python train.py --n_layer=16 --d_model=128 --n_kv_head=1 --d_mlp=320 --norm_place="pre" --positions="learned+rope" --rope_base=57600.0 --init_std_o=0.0 --init_std_down=0.0 --optimizer="muon" --beta1=0.95 --warmup_steps=200 --final_lr_fraction=0.05 --batch_tokens=8192 --doc_mask=true
Each number is 128 + 24 x the weight over the matrix's rms, rounded and kept within 0 to 255. Layers, rows and columns count from 0. Numbers have three digits each.

# layer 4 MLP down (transposed), 320x128, rms 0.135, rows 53-124, columns 64-127
139083144105144118117164136083088104094187118120105095120143111132134107146163115102166087101085168142060072117116157151139142146126143121170122132177174152110160155115101138153132134134161112
117174100097136106050141143154105136173171128133141098093120122121114128139099147132134125144135112105108134170146124154119117102146146134114178138115119147146132135122099117121094100160118104
094119101117111136156131131114143172142167120107133159096131116132125130125120154118146104153096100148128078126079166132131108135103108116107145148124112083122132124108126132121155126145140114
157140151138100100122120102096140122144160130133121105106119148109122126111128112139130128113122123118132131150114143136114146130130101161138135122146138147131151083135128134129154093117161168
126130132107126157146106118116132122122140150136127116087109161111120136131151136150141096118123141110134140102112131121122112118112145119132107143109139111132151150120117170163160108141133135
150073142112056125124113154117165127120073146071110148098063133137121145109132135134105145134131133131162151126074164140171090108120075095172133125122121164193117115137153140112133122104156111
121103128110131163094102125085107125154141140028114146127180112145130133147170117106112198110086131086121137129157131107184131093211120173106101103118110134108115076105095097129122078112112136
123087137168101090134085197179095108142145179115145128165128130104166116108104091162116140094158095137133131151108146086142124117090129127135120145164121135083181174108194138126165238057117084
099111119154124124122100151132120106118176144099151153130107099093158117107150108144135170152117144114127156133097120096063142112159153115163126145138131109103083107145144135155102138086117116
159102146090170143126140052097171120193134115125150157142143095116143138083132135096092141109090117139087085178128166119110101109205149148148101164114094150141117139096133167110106155113146125
142109164135101111082134162126175109172113180149179177140127069068167110112146090098136048150113159121143104113080114101125111112123090124140098152115146128084161109119103124181178119162113129
107121143147093145150142075095123108135104165126153104133169121183112138176121107152113147163114108071119135151139172152122161138143137122199120121120171175099104132088113114048087124070126166
116107145125135110130103133129124123130094160117143094132186125101105140100108113146116117128134140160174112130126074118183077101104127131184115107145157119107160158164162162102092131125132150
154103168153131114146111126149103183072155140148124158151133124121128148154103111132133139130165108132144144092114136136166106171172115132118117114146137163127095098106127149115122142142100108
187093127142188153095139176100122104139092108171151169137170135114145127111148124117120175106102135131124142139142093131135156108074141133108101130109107119130097117093156164105167123107149125
155104131165126102141118149141155152117118136118097127113093160120119099057114143116130141125081071081097110159136182137138132129172126142075094142163153142148112149108056128112128132113134108
125111118194138117170114164098139121163131120086141127136113179124136118104131083176087056134156179141098116202114109130158106138140168157136123155110117127130147137137151114157104097143098091
153151144100107095129138126176096112142174110159135149159120130122117148144097124127144112121082132123166120133113114120095136157150153163167121129131126126121087130086120143130135123118152136
158156126139130134100144096148094135110162088117119119117114141126103127127129167166111092140087145106190118169094150110161149069134120091136145152191137152126151151108094132140094167141144134
146100150105124129122131134131116182105105143150106126103083104108141135143126153179092106085113134107111164114149128164096113108124119140144135133161152130140135115102109173133125133112143129
135152128099144137133143157142133133116154081141105191133109143159128109162137145106118173110130106137133123103117121137131138139190162186111113147147119139150093132123150105131120130099135097
113133154164150138165131135126117143116125136156146088083112153120136108128122153125141163126116131110154133117127170133160153108132088173131108102090106095109131131124175128139108095121149142
133145100121120150152156145153126113169182140121094143138143105099161119114120129097076159131114099120122144139179133093122203160112182198166140152085158165117136118071155107116138124104098117
134091091184087114102122118139132142113130145134148155055114095179134160079141115096170167149160133126072105097134107107149148149140124151119127162154141127132152138130165131138154097194147119
064164176090146126118142125146129148121148138128074033084144090138115138100129137128067141162140160081119156098154153136114105080097090179147020118108088104091056129109106147167167140125156188
140104158126190161123119099099094144154091125121085095139105126144110093103092110119148149181095137124094095138138119143107133107085111124144146133156138118140136124100070136135142111140099147
158149106112149155134117081145144129145087133129138139095125151106125154120140177155092124137106161159110124097139123106115121134126124156108109122127127153134113183091126115097116106115119135
123134139129113124138089134115085096189148108106138116172089120142135089104101141128141103125142165182129124130124078079136143147141141144120128161109103111180105134126089130154105122141125161
115135170131197080134111157153138196144159114102054142153126142076090092171157138154133108134171106161132163082170144145104108126098135153131119089127129156094139119140130057146090161143160149
135149125146113102077151145126135117151101098163146131106155150178129102112103133112124129136111128125145149134116062149115126116110100130112106108120132116144155178087122177112107127166097100
106125129106158117087134165085142122113085067156157095140131098171079170093162108101095071152147082126101125120128127104129094145133154120137071086174099194177146122125132139123148144118118134
171109122146075139144139124125152105159138144133133147098130145083128118123152137106153087153092121148137159105163130088120101170095079110113128147132111107110125150144180146124136134135114140
111192134112121139109119134134109136146128124160151127153100149126111124155134146125134130126113151108122137114111094181127119134154122115132152160133130135112085109155108134124167153113144132
156144085108141117093123132148094153117151103093120138093145158134097105096134106178121129116123157082076113076109141144150189126151104125087103091070142169174112133135111126087147153146102118
138138130094064119138139094173173121155113060119168133150132158135110128125127120108114118139096128127094114138077133132091094118137138105095127189118131127117113107127136121148127107149165118
149083120103115096114154150141138133091124144142127118116120106154148143132115122125109143156157111130129128131089119133145110135140111150161136124111124123120149116120169114127116148119100126
174130155080150113182102121142106123144185149158151129151095093147113164135164144147090084129115134123118124128124149103100149146175140144139108103149079131124093093105149051121079127097124151
161135130106122104149124087171169112111157106105092177147113158129097127112126065136123101102135180129095139189161120114130138127079129131125132114140119111117149120089098078170113108120138164
128179158174104191152132119129108115091161148116153153184135163126125131159140135114118178101150114154167129149132097097189133096116090115171084129125133156171132105154087141151135101049117137
100095126192143144091178097104137158141121132103161107154113147198094145146100111162136123157109107159114122129123118176105121149144129138116122153142126127121159125138108194098136141137099152
118146139097093135119125172133099114116127123159109143141109149149129141125068153189154135106164126171081118083114113140142131099154132135126175126110126136147138102087109154091145133120142104
132099096126142150124071099070125084122117136178160100141098130153101098096123149137122109164126127086106150138138110121112121169119094133110125140085118136109150151146150149113139157133104137
102161094129147113098124146117126126136113170128116077104129147106100121112140128141131131127119142101122133079110104136119180120110122131108097130134136117119138169151136157148139088080111103
147136090124145138105155108151141132129141134167139158185126164115134142087152133161086179095126093142156102105177156137134126146059096098117142148137095137115138150154202158135114158114140151
153149125154184149151123132121108130153098112117162166080134126131121158128166141127165166123112089110093129096139069152121037140106143118117141112131120136180141179099047151128135082110135126
111132166138127140127160139151149141132128148162137133111094136112127112169146095148102140111119163124166131104131137150155072102129130145128120109141133132127138095140119108090129129114124120
115156121171128120112146108111139119099138117123142104109103132115135116151143172122153120154136134153125111162119133134107163107123184126169146132137119121152152102121099111102122082147136169
141119151097132114158103097148087115119138111142137119135112117141150140157136142155120116147114142108129125108146137148120100119162142114104128119101104125153138103097123131178128130148113133
115099114124115146068136089085188144111089133127117122118160135103115122148168095138176154150135103122096156107124131140114121152156139054128126124135156134132111093123129137141127174079117149
142167129125191144109079176089135115150126116165134124175096095086085137110135141108169088083108128107167139172080122134157131110097086108088114104094158113121125108171136157099103144091173084
112135105121135119147126095079134142142117118112148125167151084111121150177161121119147165148112149124154157114118142125163128126161156099098099141134122125092121159083120118135142120137106155
132133133127113142111146127119114144097148125135103108116145110125111117156161131140151169144103116088119118116147132136154131127183158128131107138112105139127094141138137164121148132132114130
083138171139102088118159131155147076104141160132133156106164144081115143151128122134150084148147182152112158122126134142113120116116159134153124136161141138150097092174091107128143074146080137
110130107115133160099143100153121148137183129105114131137151127180156143110084109164137105103149101116064132104110095141143147089169138136100133135086130140109129100121095142112119085125154131
137090115130100157089113109100102085089188110111137088113172126114109097142152115131128143126129166106117115120116111130116156115137094184106172125121141142129109108119099140129139090081102110
171163141126144122118193158167035134118095091120125071123096105134109072189147170126118117176141177141120163140149180143159137152111153076097132142160104169122137084061163134100165149113144147
113119138158119142107126084105129128100154134124131124143124134162165119145166128172143118139096168163134125095141114122136136177168150116143120136111130132158114147150044143128153119111121127
150118129150091166103128157130102136123129128129158121153151135107118115123131180155095116103097115141166175134139123148120153176127115172144135095136123129123162146142133134119136134163132120
133171123155140114120095139104152137129093132195157122127096141142084110087062094156109134151100127144095152134175143146145108088167143083120148132115134144145097132164121129187134119166118130
144131106128143130155178119150127087167158148136105134149084117139137106146123162132133155135091120138112156073137093140153147135096115138119098160119100149125109084099150119142114094104124149
174135091129110113094124135122115120153107111137122154122160131148119115132114105160097130111150110116129131114124097152134147131125107112137130169102110128130167123149080138098102146118078090
132127112079166120113122124113121131099108137103149133098112156135126101100180131158119155111153127156142110163127155120156139147135132124139140118116168132141142175148103162164105122145102131
128107159147119102119122126130111123108101148122145128136137122128156113118123111134140123147159111118123114157095164138149141121161118107122116138122143104139164124129157136150124099123157135
104136131134101138111151129136152133121101106142176125121105161162132154160131127148108134103121136122117149109147113110109120149116118115124090161113107119122171127135165116153092127149125096
093147135124118147130083146139158082172101112094128124131107135108114128078181158151162110158099050110149132112105172105141123123148100106141109070118140135130119114119131123108152129208120142
138141114136097154103105143095110128137121154097138127147134140120148141137140129111131143150134137114148118123120139124128113137081124136087091145139113132130134148119112097119150145141121131
141123148142127122150120121136128100115135136116143145142112149151124137137154140134118173124123133115117121087133120120119104133132147123144158106115142139134124133126123109121134128126116119
159164130098133125104156108091148177120133132127131186124167082125130127102130108101142173114127148104146106121095111158135112122115116099110094103141185122103131160127111127112139178147193092
085112129138130126129120135142135137121098117110168091109109114144093098154126163156130116116112128111103120104138106115169154116124090146154123137120107144153157171085112104144129111105094133
109148151107103112172123143142152137127138113149139145134129110129135154139129130112161115132121135142114113118119108139141128127116168133137165117150165150134111153142161152132141113112120134
161102105120054160145138165098134107124142090156118162185107100155110157161137162107143102187099146129120139121146153147158144123145140127145100129121090144158123104136122125134138133151144115
112131156112132134104090132137135135113162131120142127111098114138124134138107132146117109165170139113164144105108131155096145136112118119143135143137154147134108143123096109122127124140139137
# layer 4 MLP gate, 320x128, rms 0.155, rows 54-124, columns 64-127
135147128110097143138103146141137153112161115105113185119159124149129087158156137118093124147129097132164153120123183118133140125100064158107128101131134152153082135156104149144168114133124146
172130151119120147129115110133117110156112138160141151124123145085147110147101093112119134152104163134128143118131144090131117141130136126115089126107143116113148144134151130124131119130107139
120126130089111102095142144129120152106147110134116109120095122176119132116129156138121127105084114088136131142090127138124140135087109128162146105134123108130117150076129113103133112172124157
116122121134150068085129126126126121136159134117163136144139098110124135109095095121126143118150115132147116102143138134127115123128152146114136112118094159106106129121114094139120157123156098
100106138083113108096149139139157185131168152168147179095119181122115143112157156113094149102167132134170210115099164131130158169178122089145111171120086127118112062085128066080095102112099137
125154119106141054118127104100170153100135100157102074112129121115082132156170093151072079160099109135150179098121154113119156113122123141127148175108150153124156150115139162097173090157136124
140177160162148184156162138111175126163121107159106111144074111193128126121172171123116149074143135125119107109203106115078101138117107100166113159129139108085092136176111158143138134174103167
155153076139160109149178149151128156118119081158109145135141095141140121127125112140172130094135084116144070148139125112106121162087110102106147125133131148131103119154135101135143134116147152
113121105161118072120119113103132149108086174129099125108111164119094140096138113155107106130131138083176187139110138156165114158168154096080145152130144099099126159137127102128128062128160124
114103091141170141141136116115105178174142108150077127145079099140119144142110114148128139117167110140140102089111103132167140140111123082116083121149145069141124165120107104120148176128138124
060118163137106186143111108157106128195106162148150140160091097113145100202084113173106060123136113151134096119135108170126139127165141119079126175132142152130140114120091118112164110151149126
109164139118121123118167124130103162124125122111082131160097082104138091134164115134134113142121115148116104124158159123105125138163144118152130139196135129149096126139120130116122168114124092
130148129102147108145131144115149138113176110123147149135135123142108130144138132120159150161130129107122141126130141109143149138121143121139126096151104116126117105161140120133148108135101142
124135135133078115131153095132106133157158102123133097068119106119121119126104135098106119143132093122134117131134155108155147098127143114125162152132156146096114159123142082181095075144122154
137180157156120093116106084136134119122133151142086127132139114105128148124095099129122131138115136095101120127096132138116089142094148156113131111176114112167119146145147106129108111134153147
085148142113151126136108154070151129121111122143115168105123145117129156123133093103129163144082155198041118142156133143112160127135112107136109191106118124131172120140142162121127125164109119
176160105151121140179114133152144115149126103188076121121116101148142106114096124126102117148098082128126110090113126131138145124151167188116088116125125144092107115130151184135112094123102119
129117153110129129134163156098142127163180180103175127097133122105184149123109151143159076166157116082132150141176110081085141080125146147119151169134139146158158074105165099099114148089120133
133113142108114133139117122137129084126162146123122111118160071113118136103150142099134121121152138081132070154093115118136110154121146116145119133099103142099113139185124160149097103151125106
160138156079126149103130142142146131170149147125102149141114093143137121137150115083127146133125102123190146148156094113134138124155160171140092117142122082148101118099186104172115149148105097
139138133120113117137124135157128115102125148116121130144116122139118124129109132127146093119134130135143093122110105100118139149113122120130147168131166130108138143125086135151115152148131136
126143126114127168162123136147133172147103108120127110131116147143100142153119146181083135123139104141109093152111086190149120049159107083066111185152156149118121123100044160119112036165186163
150095106153081134086091130130134133131164185114164165163127097128118101099132114099120137129159127156104076165143118051189165127119110159134152146094138101173158132128172099093145123187078131
135124087121107127201143119133091097117149172149112187187158101135098151155133158080156117071155135142154086144116131105126150193100156117138185157174115178131135064141153140144120141126121180
109157113116107098123099129118123190161114159077190164114164142108089120145140115085120119124150130139153128187096146136146138108088150097113116142183144093134116159096110190168121116110055096
120122115104133143117116100130147150146080159121128157102154123113154150134103147156132086122100132106148113136131096110111113142099164165149132117160152128121113148156105132103118110131122159
156126142095144142092151096148119158109131117135114094117115117078141144134141131122108139111149119123095127094105167193110081106117154116118109134153133139067169133140153157133102141123142131
116130175119201057130120149127165172147167121130110091099152121145112115094159138106139173058137094133136155112146103087139146098117114088153154117125109127058155147122092106126157090165113152
133161126121126125133128148141142076127128071100109101089141123151145092137110119114097098114120155100133138134168124141129106130079149133108119152135145166122097176108112120095157157157121096
131162135135102120151124158132113108116078093142117176127101152123132091135105111155117077153121058134137145116128139096206074153091111136102096132111145090121085161114117150134175053094085157
123108130128126120187111168137104149129153109127145132110130098131122126116073098105143136117158108095154120096107128124111133109103143165099095126120081113148113164066143135166106147121121173
158139137169102171165128122142143119155158120137097125141081146150167090117162127141111145085114105148122102161152121118127128091107122085159124119148114108095107144137160114109080117143139096
117089103117104120099108097120108103140152127177173137067112141134114118152129150139132114100143108090131116108154195144138136140153116153115095127125092112106085148115133081109107116120117063
076123119105113145120136161086136108122113119101152108113163108161102120071102104167128138132120117114143124102145137121093092162142102149137129147146151145107095140136092137100127115125141133
101116092121137146105116120144112127130116110136112140138128110120131114136108116156127114141086148145119124115118161145157144122102098137115122148128122140097103132145142150093133104116182128
094133089121105125146105106143092094139146108075087139116145175182066095172107158139114115089148111124089155103094155139214162128120117108048099142123102179131080154140125173143186085151110128
158115145156093146144172142141137127188140140115148117127084121129168073118127128144118156101172107122105101114137107111147139110161126176112134137142181133115133111111065123128158168116155163
137109122118101176121073106148129140127187159106173112118135144110128100149095140105133092171056096167115125100061101102114106154127152137092082169106115089135125110116117108147136112103113138
143129171155108132103142135113147148151117138123156128160153131137136131146090116114136100149159105056124125087130113133085099139097135155112132152081105121131093131116122140122127118110102142
138153160110112140119134116113128164128100166140159146138117122125104094146129104155097132093122088155148108114117134099124153127114144104096138084029134152124125123054133099152143102133120140
140118128099169113148112128106134144115129128107154131110128143107149112124134107119170115085117094159115113081124114117122125154124143122109136163119113132141110107109171105131114142157108120
130149131124111102157127127126149116142127138140151127130088108119146095140140149128146150078134107091137138143116115171108162094147116127116106148148167126120112130135136134142133110094120138
157158078162103102129194116127136133117119052152143146104107104106110130128101112103147093114096087159127175126088133140124142104096134148107144127158114143088122144075121137150107123147066154
107120182119168126130090178141141105148168097100122152112160109113123079053129059141145112154140195114128136111139112090144051102086137174127138133152076147152106142145145099177118119134112152
137156119142103088122138095112111139139123126111128136166159137148111148105103119116141111160147124140116142123133130112112121114108147123162122117102149114114120125151146151129158135171140136
117163132134124103121076131132159139131119142111106111104090128140122103117116147085106118139181116074147134142099114108076112134128151139178134162127123113152079095124072138101126104141150117
131133129108152122173145146127093091116121114121147143088134092142082129149134156170101124146148108127143101142156157118181109104114120137113102133118125146119121122146102148160165113127141111
109120118122137112137136136138100077124140095122143125146107148074107090130121098072116159141128094108125123096122174095109133108141169151122175142107134108132100128045153088166168130170127149
103128144138060146177230157131124160120163121161108125132116115139121143101093123142160133138154129130123114175132137222101130120167089107114114195179144138116145140119158108125048127152115133
146057122146124097148171111119133132110138126124073116114160135131138129120110110081128139098107132115106149097132159138146128120142142112121165149122096122067139183107087124108137097119108123
092105124153153157130153103167136120163148159123100127151162104115133118125174126144136162117109150112110136105135119108143177128134192143128144129110126125091131119108149124107132144118100115
116129108130117110136155136127130118138121124147084131159093150122134124136114139150119138119106127152117125104130133112163113131119106135125131118113112116049096160095158071116062111123098140
116149111133147115115106175117141086122125135106129149125133148128110104121112138167116179108161134135138149122112163144100136118114146122123145124103057081131152146112118102159065115125099115
139135143168098155109136151192149156132123137109123155145126143164109141132114123109117154116113115117138141133139108131147128108129168161161129140160165136081107123117091151112145128128104123
105169112078113155087128132123174157113134123121116165106104140173095121072090128150107113072114106116182140170096135101118131112086118143156156140117087114093159114160133153157144072149133183
143187141084148143134120119131132091132127151121116142107118098100113087148145105126117140140108131117114135106184190142134067112121125115155172120101122094158101131127148067152141090131153158
082152155152123097103139108107146099090108132104162115095122089139130150125115091160118136099142159105129121104109118174175157113129124116122118150111116150129138156126118126094129134106092150
097129146085146143121154147179162123125148105149163122164162119120097137155168088124072110076138113137152127179083156139140100110117100130145132140163059115182138143153095094107134172099140161
128144162166139126183131110120123119096159080110131158173125154126151105095162143107095157106139066117122083140179135177097086116098162118177152160109087138130129107145156143171127107182115178
169122103118136149120125088132103112132138118129130160107087125091137080149119137120119095134118107114164119123130134145154094152140116094123116126104132132159155104109146126122096149142090118
121147136154141113133129145138129120110141120137126154133144128136108086118106132112117146084141129152150111187100118109121130109101135106151093127155137128114137164112111150117149124100090126
130122094116127120144160166119140122154144130114122138115140137117098148116119145116118114103121115132122105117135113123111116113119148150121137129167095156146117119122118127098129141140156113
132119128128101081103121128113139141132122080096143167144143145171098099118133132087114109129084138117119102132098157109169126142100155137131133120124107096147146124160112116140107152135132097
168115137117111161085125114139131126122144116114147154145110060134162123106112149166088118153100089119143095111144127160135132125087119130144130150097133149131098113106159128155102145154173145
111119118142120128122138122136150151143144111120111114153115123131097117110129115113125119132121115112161116149116119115123133138127141166142135089123147123101143123123136143153102123107149140
111132145100132132099115132114118122111144122128113143132118110121128142125132151146161143143133161137120112098141111136109146126098148107147136126095117105137131133156127150131133116132139113
141138136115153114118172091158136111142148110165096123127149114112165115158151111136106112100123174085152090079125123144114128118105136126130123161151132149070090104147121186167143115144141171
115100157118110152101167110134130135153124105130090111117166124152168137148168162171137094123106149105089140123094104161122107114170098145148112147142124131137138125139113121123107088113144148
140119131128105119132136135128132150132145117116162125173149167102130137113127158138105105126134140139120147137106132125091129119130109143155165109130121151135149101137110147115131131152112147
084065117092150127126189157150137157188128164139058106170121142154161152082113151101138083147129138148082150087132143116166148117102086154127136154129128104172114147187145119078142096150115111
129125123099125129119175144118139157167150151126094131110154112091125123111116117118132117144138186125156149133083129100120171138123090091133125136143133146147150118107174159167160109141123113
# layer 4 MLP up, 320x128, rms 0.147, rows 54-124, columns 64-127
140155136147158116093142094139104157133094166077125117134116126128115126154167131108109119106133104100110108161099115145148129087211116123120150129142154143129138146107136130156151145148125097
160086127151078145139106099121145106161119125139123167115140120104133140137082107118139116144136148152126180144113131144147137152121168123093135151111107107141124121093166104141132116126134126
122150137155077123121110144111102127160134147135107130108124127126123120143150134142144098107125123131085137159118116120145150145133101135127119104102123140112121104135141181138136116138148149
112118139121120120133149137118077134111113144151133114121115141106113131098108147136116118148100147137114137164103154157132125155123118118133128115158147144119124118133129145133124130122124168
100117105103053108120110134163146107115086109119121166121066127138130116114126125090132104149149115168130129158099149074088063083004133114159176122077174072154133099135186145122102164102109135
119137110121114106154123085108097144151143139108124170080089169135123111186135150050132090139143123119091148142150145092138110119124117113154089106116110096097106111122152158090086150106069095
108086123151169122089065137180111123155098138051154133146170078126120097098094111147086152081131124151069081184111146102101150125163170131112114123122118219132166138112101145182138114066108133
123130132117151120138125114093152111097194126098142116178134114127191130129122090132099138119147144106153149113111126135082137116131120128161133132131148122110114121131138150103092112091107108
171143160091164166130089102141161090165124102105144136146090116125143121159177170158086176047101090198079120102123125106097132096161150154125101161117126150132110156114104103158169166120134127
146113152062129068106143140077078110136166103147196142159132069109158148086149092163086116136085134189130136089111142091105126127133085143169170156130074196163133122183153105114111137094121142
119109096117171154150095087179180095131116121156118164143117106130131133197103122180081103118148124099107117155084151171131134138162123140158106130085165193170105125119114118131125091114150151
119117134133125110154115093101125127112086138152139126068135143122143135138104096109096192150110130157126129134129060133161098149093123136090148111133099124072179122141147116130165107129126192
112145123124142131141093110114160142111146117130138149162124147117098154158120132094159117129122100134121150138127117116130152140118162130139124089126127130148111102122135121104103125106074112
176123119107169130104101143120124090129101138157118164154136161111124169112161120128172168129137154157128168117165134119129164131091160160136145109129084109099111130141151132114189150132128161
141134100137177126119093131133134135173096161123154102119145147126083114115094116141125152121126138071107124168081148075143116132142120146143077093164113070187124157156057093112146149058139092
104150116151118117153132158136120106114121139084123122146127134142134127120143092132089119119143134077115116164132083177134133163135127188161157120143116141129100125120144133129146110155136122
153165124134137139130122133162127160114151104159109141142116138079106140133119130127079138127121144157087120150122137136102175107128109154144146086108101095099173072089107092093138145089077181
147112118167113115125115136117146105137164141150133168105155154160127118062163162121102076145114153130126160132132129108149127049191169133120109176138180131137139128098097111085089153138117118
162107174127141167130138116115139123106155095120143099101109089099101125165155151191133113115106135090129115130119124135124140138131132154127108117129139163098133097153097145161144070147125132
126143165125114143126102104129115144138148121143105170096165113119141096172118147095121158120120132094137141131146117102137116169130160149119079117122116081169105126093108106122112170141085105
146086140140089115147099126152155158161124124113108116123118146144109116142124103136160102143100125122147141133152121174152089076126168150136132075112130113164127114133105103134128129141125147
085110163158142121104153116165101114113118144124101164142167157134103116116166125117118126130127091122100162132137127070110152122156142164156121156108116142174152138162067126139200102130121165
189092107130131139149151093143105149139114165105168147137114105118123115085110113109112125136182119132155109137096142101133141133154123123155144121120175125176153141114158107131177125158144125
099172142143097129071131110134123163146148137131110118080124109110127135068160082154130198168112125098115192119133135112140119100138140140112104052045115113080093153085130157121113142130136130
097164174179119058148084127145125179134098165098123158095106124175160110185095125146117172151116090140157094161136130132184166109066185174121161150141101118144087161107117123153134106089105136
111140104121131105110127101128154143117131137118146148086141115140159149112106184133088133096106137107158070127123100137156143122125120151138119147140134153128118135139115101087123114115121128
128180124188114113096144170090153090152133127092129139123168111129097123146076138095140109159108153170121165116154146097156126127164130149124124134107139158170179126114137138081116097130102116
153108178156137111088151196144142154126156200118126116084152132120138168167127102113156163112139114128089128122132119113155160165118130102109155122122129159098104159095060137121160167135143132
125123143100120085118121164145128124104136080133138088130169131128153123126170145098165115117097114102133123139128142160124110139101119133128134092153137154145139115099146131139124155152146095
140125117117134116140083133101089107134134095183125185208089111126107154132142122109120155111158069139156177129158111126100102108108141088061145136151120092196101109115127097152085085133115136
105099109125065139151101126100120131143117116127078132157119139125122140112169111129105102138094117129144183107127119105152148146102085090118161096127121134163131091176114115119137101125123156
123167141120169176114139105127095135120132136112149057127088104123120087104120127116128111141150119085098135104174112168100091127112127126116162137127125162119119111140118133125121158140135116
172078140106109151122148090137082124124153130165143100071104152128132142129106176128136155153133121100133100089114148165102138125143095155125054125116105125111088146069128126152113122119132112
111151121150113144139160071174192117096119065102137162135108186139090122100151119100093183138128101097112136149138141135152111092156113096113120180118128130136124115126112141149106118122142117
137158175130085109121139106113144144096145106140146126141099143145173132116140133143125118123131155102169153139135135099126108133120108109146169121113134132130149159128110112142083125130133142
163118148117132084161093127165115097069138147107127118093153136125080155106149134104116143145167161143136146146139115134112155134149133107148116112132100146144132165104140102102153112158159143
123140109092111119127152143134136090113109107112084181150140115103151152116123112124145152151133132183123132119137100116089128109114099152113075149123125095107168093101157072149122142095102134
133193170133097117100123120108119136089132114124102109104175136143085149151134153095134112128125125112164121143134107142105116111142132145133113158126109087143138101187137147142132112120148089
143095153151124102135138121130161149157135134085174119110141148153127146129136106108146119146123079079142134089113093147104169120118132096104111142130120112112103122130142155135111122155107156
125159172104137118130158149117139137135130105088143115141111110156145116118090163143147126124128098094100099111144136095159124124117152164118124119095140116121102099089106155151183117140154130
143097167143085151118119087132128158100120146151105121119118122093079156130105088111130112157133130141096185115149151131134115130133115114137097103105148093148139116085094122115160142136155112
117137138112117130139134121083135125150110141113107135135149137107135111115127158133143171119135126122135122131144108168148142103133115162098142108159141148137155133138134143121179109109121146
124100124142147142138120117094144108135126155147155156149136121134135093105125151158097125128161105138138118120157124107140139134145126124149109144119115143167146144197142116088136130117133120
164122144172117118175150169123147140171140092151116145111145126143101123084157127107199119084148141106092123146120100099152124095126135134093128130091098147118102183120130143119154116106076118
112158141127161132103124111120139129140130166168118127133091163155138138118143139116115097149146130119163131118131133141160087115113137112121123109119090130104164126115117131108140130087139137
138153151143123132131083122131173171143149140132170113118123162163130141145146175112107089094128148130147110146102111116110126126108140144170118139103158085171123113134102166136111127141114132
138140128121120112145112106143139116098132109125128134118159093119114108164137145173106150134155127125181155159156114144148122106143124153142104125108091111136147122134120100112105090090106119
135111097165135121157152068123130113147163127129143144105145143110153123136099115129149103166145109107153117091121139115116098108165149165136138146108137137136140093118142131172109133115149164
121104166070147165130079142085116133190136137179109139165100118130147126188152136132147101113106131079162134128110125160132145162127083108147121118162129154133099122156079140087102125143147129
144153124114125079139124108136123145116127105128116132132127138137108187163131150079126165103082130099140199133109137114110142146143139082119156146097080123105133159076131098102126146103115109
159158115109146128174121091120129136101151131127129167128137135160100123159135097122125159143111135126144148114142114126141141146115138137140139146084108126166088126134140131109139139138087126
086132132120114145123153094144136075163114117130117137109138112114116112140123125106134121136135159135122137155066122099133113111122123150088117107134135124109121100145138102133090122088106146
129139110113118145176101135119127138129116095090137150132116134139115129092066143148111127123162074110107104128152104139123183116159113167098113186082120146115084057119097187105162103154098137
130129114179115163110119131184162129134124111112110142147137164158112119138143129095108139104129153134122174122145084162135138069131154161115162138136170164090104144099117187135133116132126113
115153123113152060096088107163092121135107097131105153141095105135054086144084118136159107123062135137149152150087146125095119181095189051140148133121150152139118091083140120139128104081190112
143150137123126133129106102141149156146129156167162124119167102179151143118158160094145116141132127139086122099192129141151145139115114136126178102057138130152085127111096162117156094121111149
105117118109173120088173135125122120058121153173107127103173106130113137140152105114194147105103099108083134124094126145098162129148143108110106071136109112155118162178145075138114151139165131
126140147115141078125111113099095109118125133144153143138148142139155110111080113140159127164144135091117119155175134131124121147104207127145181151151176109139127112135129139106131135232120118
144129086108101131130174113146110140130119127163142129112088126177145121109128142109185096089137108121098128121186115156098169145108126175128120170099167106158078062138063212144136086151150142
151125096128139126142128116127127124103136110122104150092127140083151104188129135131136119101125118108142120143141098137160125148121104118141115126081088133137162128125117129135112117135127116
164125133150112102107151149132146132131142134095114146103088092120112129115119135142131155108167150141113120140124128127139142138118139157168133123147113115117135200126107139121118154126120131
160146131147128140121099116112107117096107124153139125136125130130145126151131129119122147148129134140113152121106136139141148137147097095113137174094133098128145138141149120158130102117127140
128097151101128132117135173107133115116117125116152131126128127130146112119124128115138113133145103103133145131143121098108110133103135138123130125147133131118101126119120130118127181175134137
117097158118144177118080161145115138165132131079146095150062176113121104085164134166147172096148072115136090158091133127122107117146105138149080154139128113164101078135129114088140115124113092
120102119138119093131142112125140174137103142133124110124129119157119106093129100126131151108126139101124155139133117109123139125130165135133146131124117151121136123121159130128124118138141127
128130153111137131128121126136110150121124114126125143119118098113130130146157141116160137130112152147113138160122128147103129118118134124152145101099129109128132131130122120131144124134142114
130137122087158075091147074170140107118154096174062123106116093080137150173158125142102114082107183107148183097086137137130097142120131117114130123145123120092122129126135126135122151110144137
117137103149120164106118166099115078108108117156161147133148143085136109128140137098145122120162100131104099141148130139139123124108127111108142132112149141095122133173114110118134130153139128
098121127142135130137104124106134123129113127162121134087122089121130126167131095126144128148099105136134109104149128137135134133123154118104098173137152127143121145148161149139140116146120114
187104129117103119146082140128145132135124136158130156164125128135108157100148141138115104105140148087130097140174136147101124117119136151158123099131134108151096090105075149179129149134129119
087121113150127117129164131139135140153111105136107117122110147154089114112153158143117117109124149113132107141098158161126137154134114109142120149140121153155137140103122174123119113148137131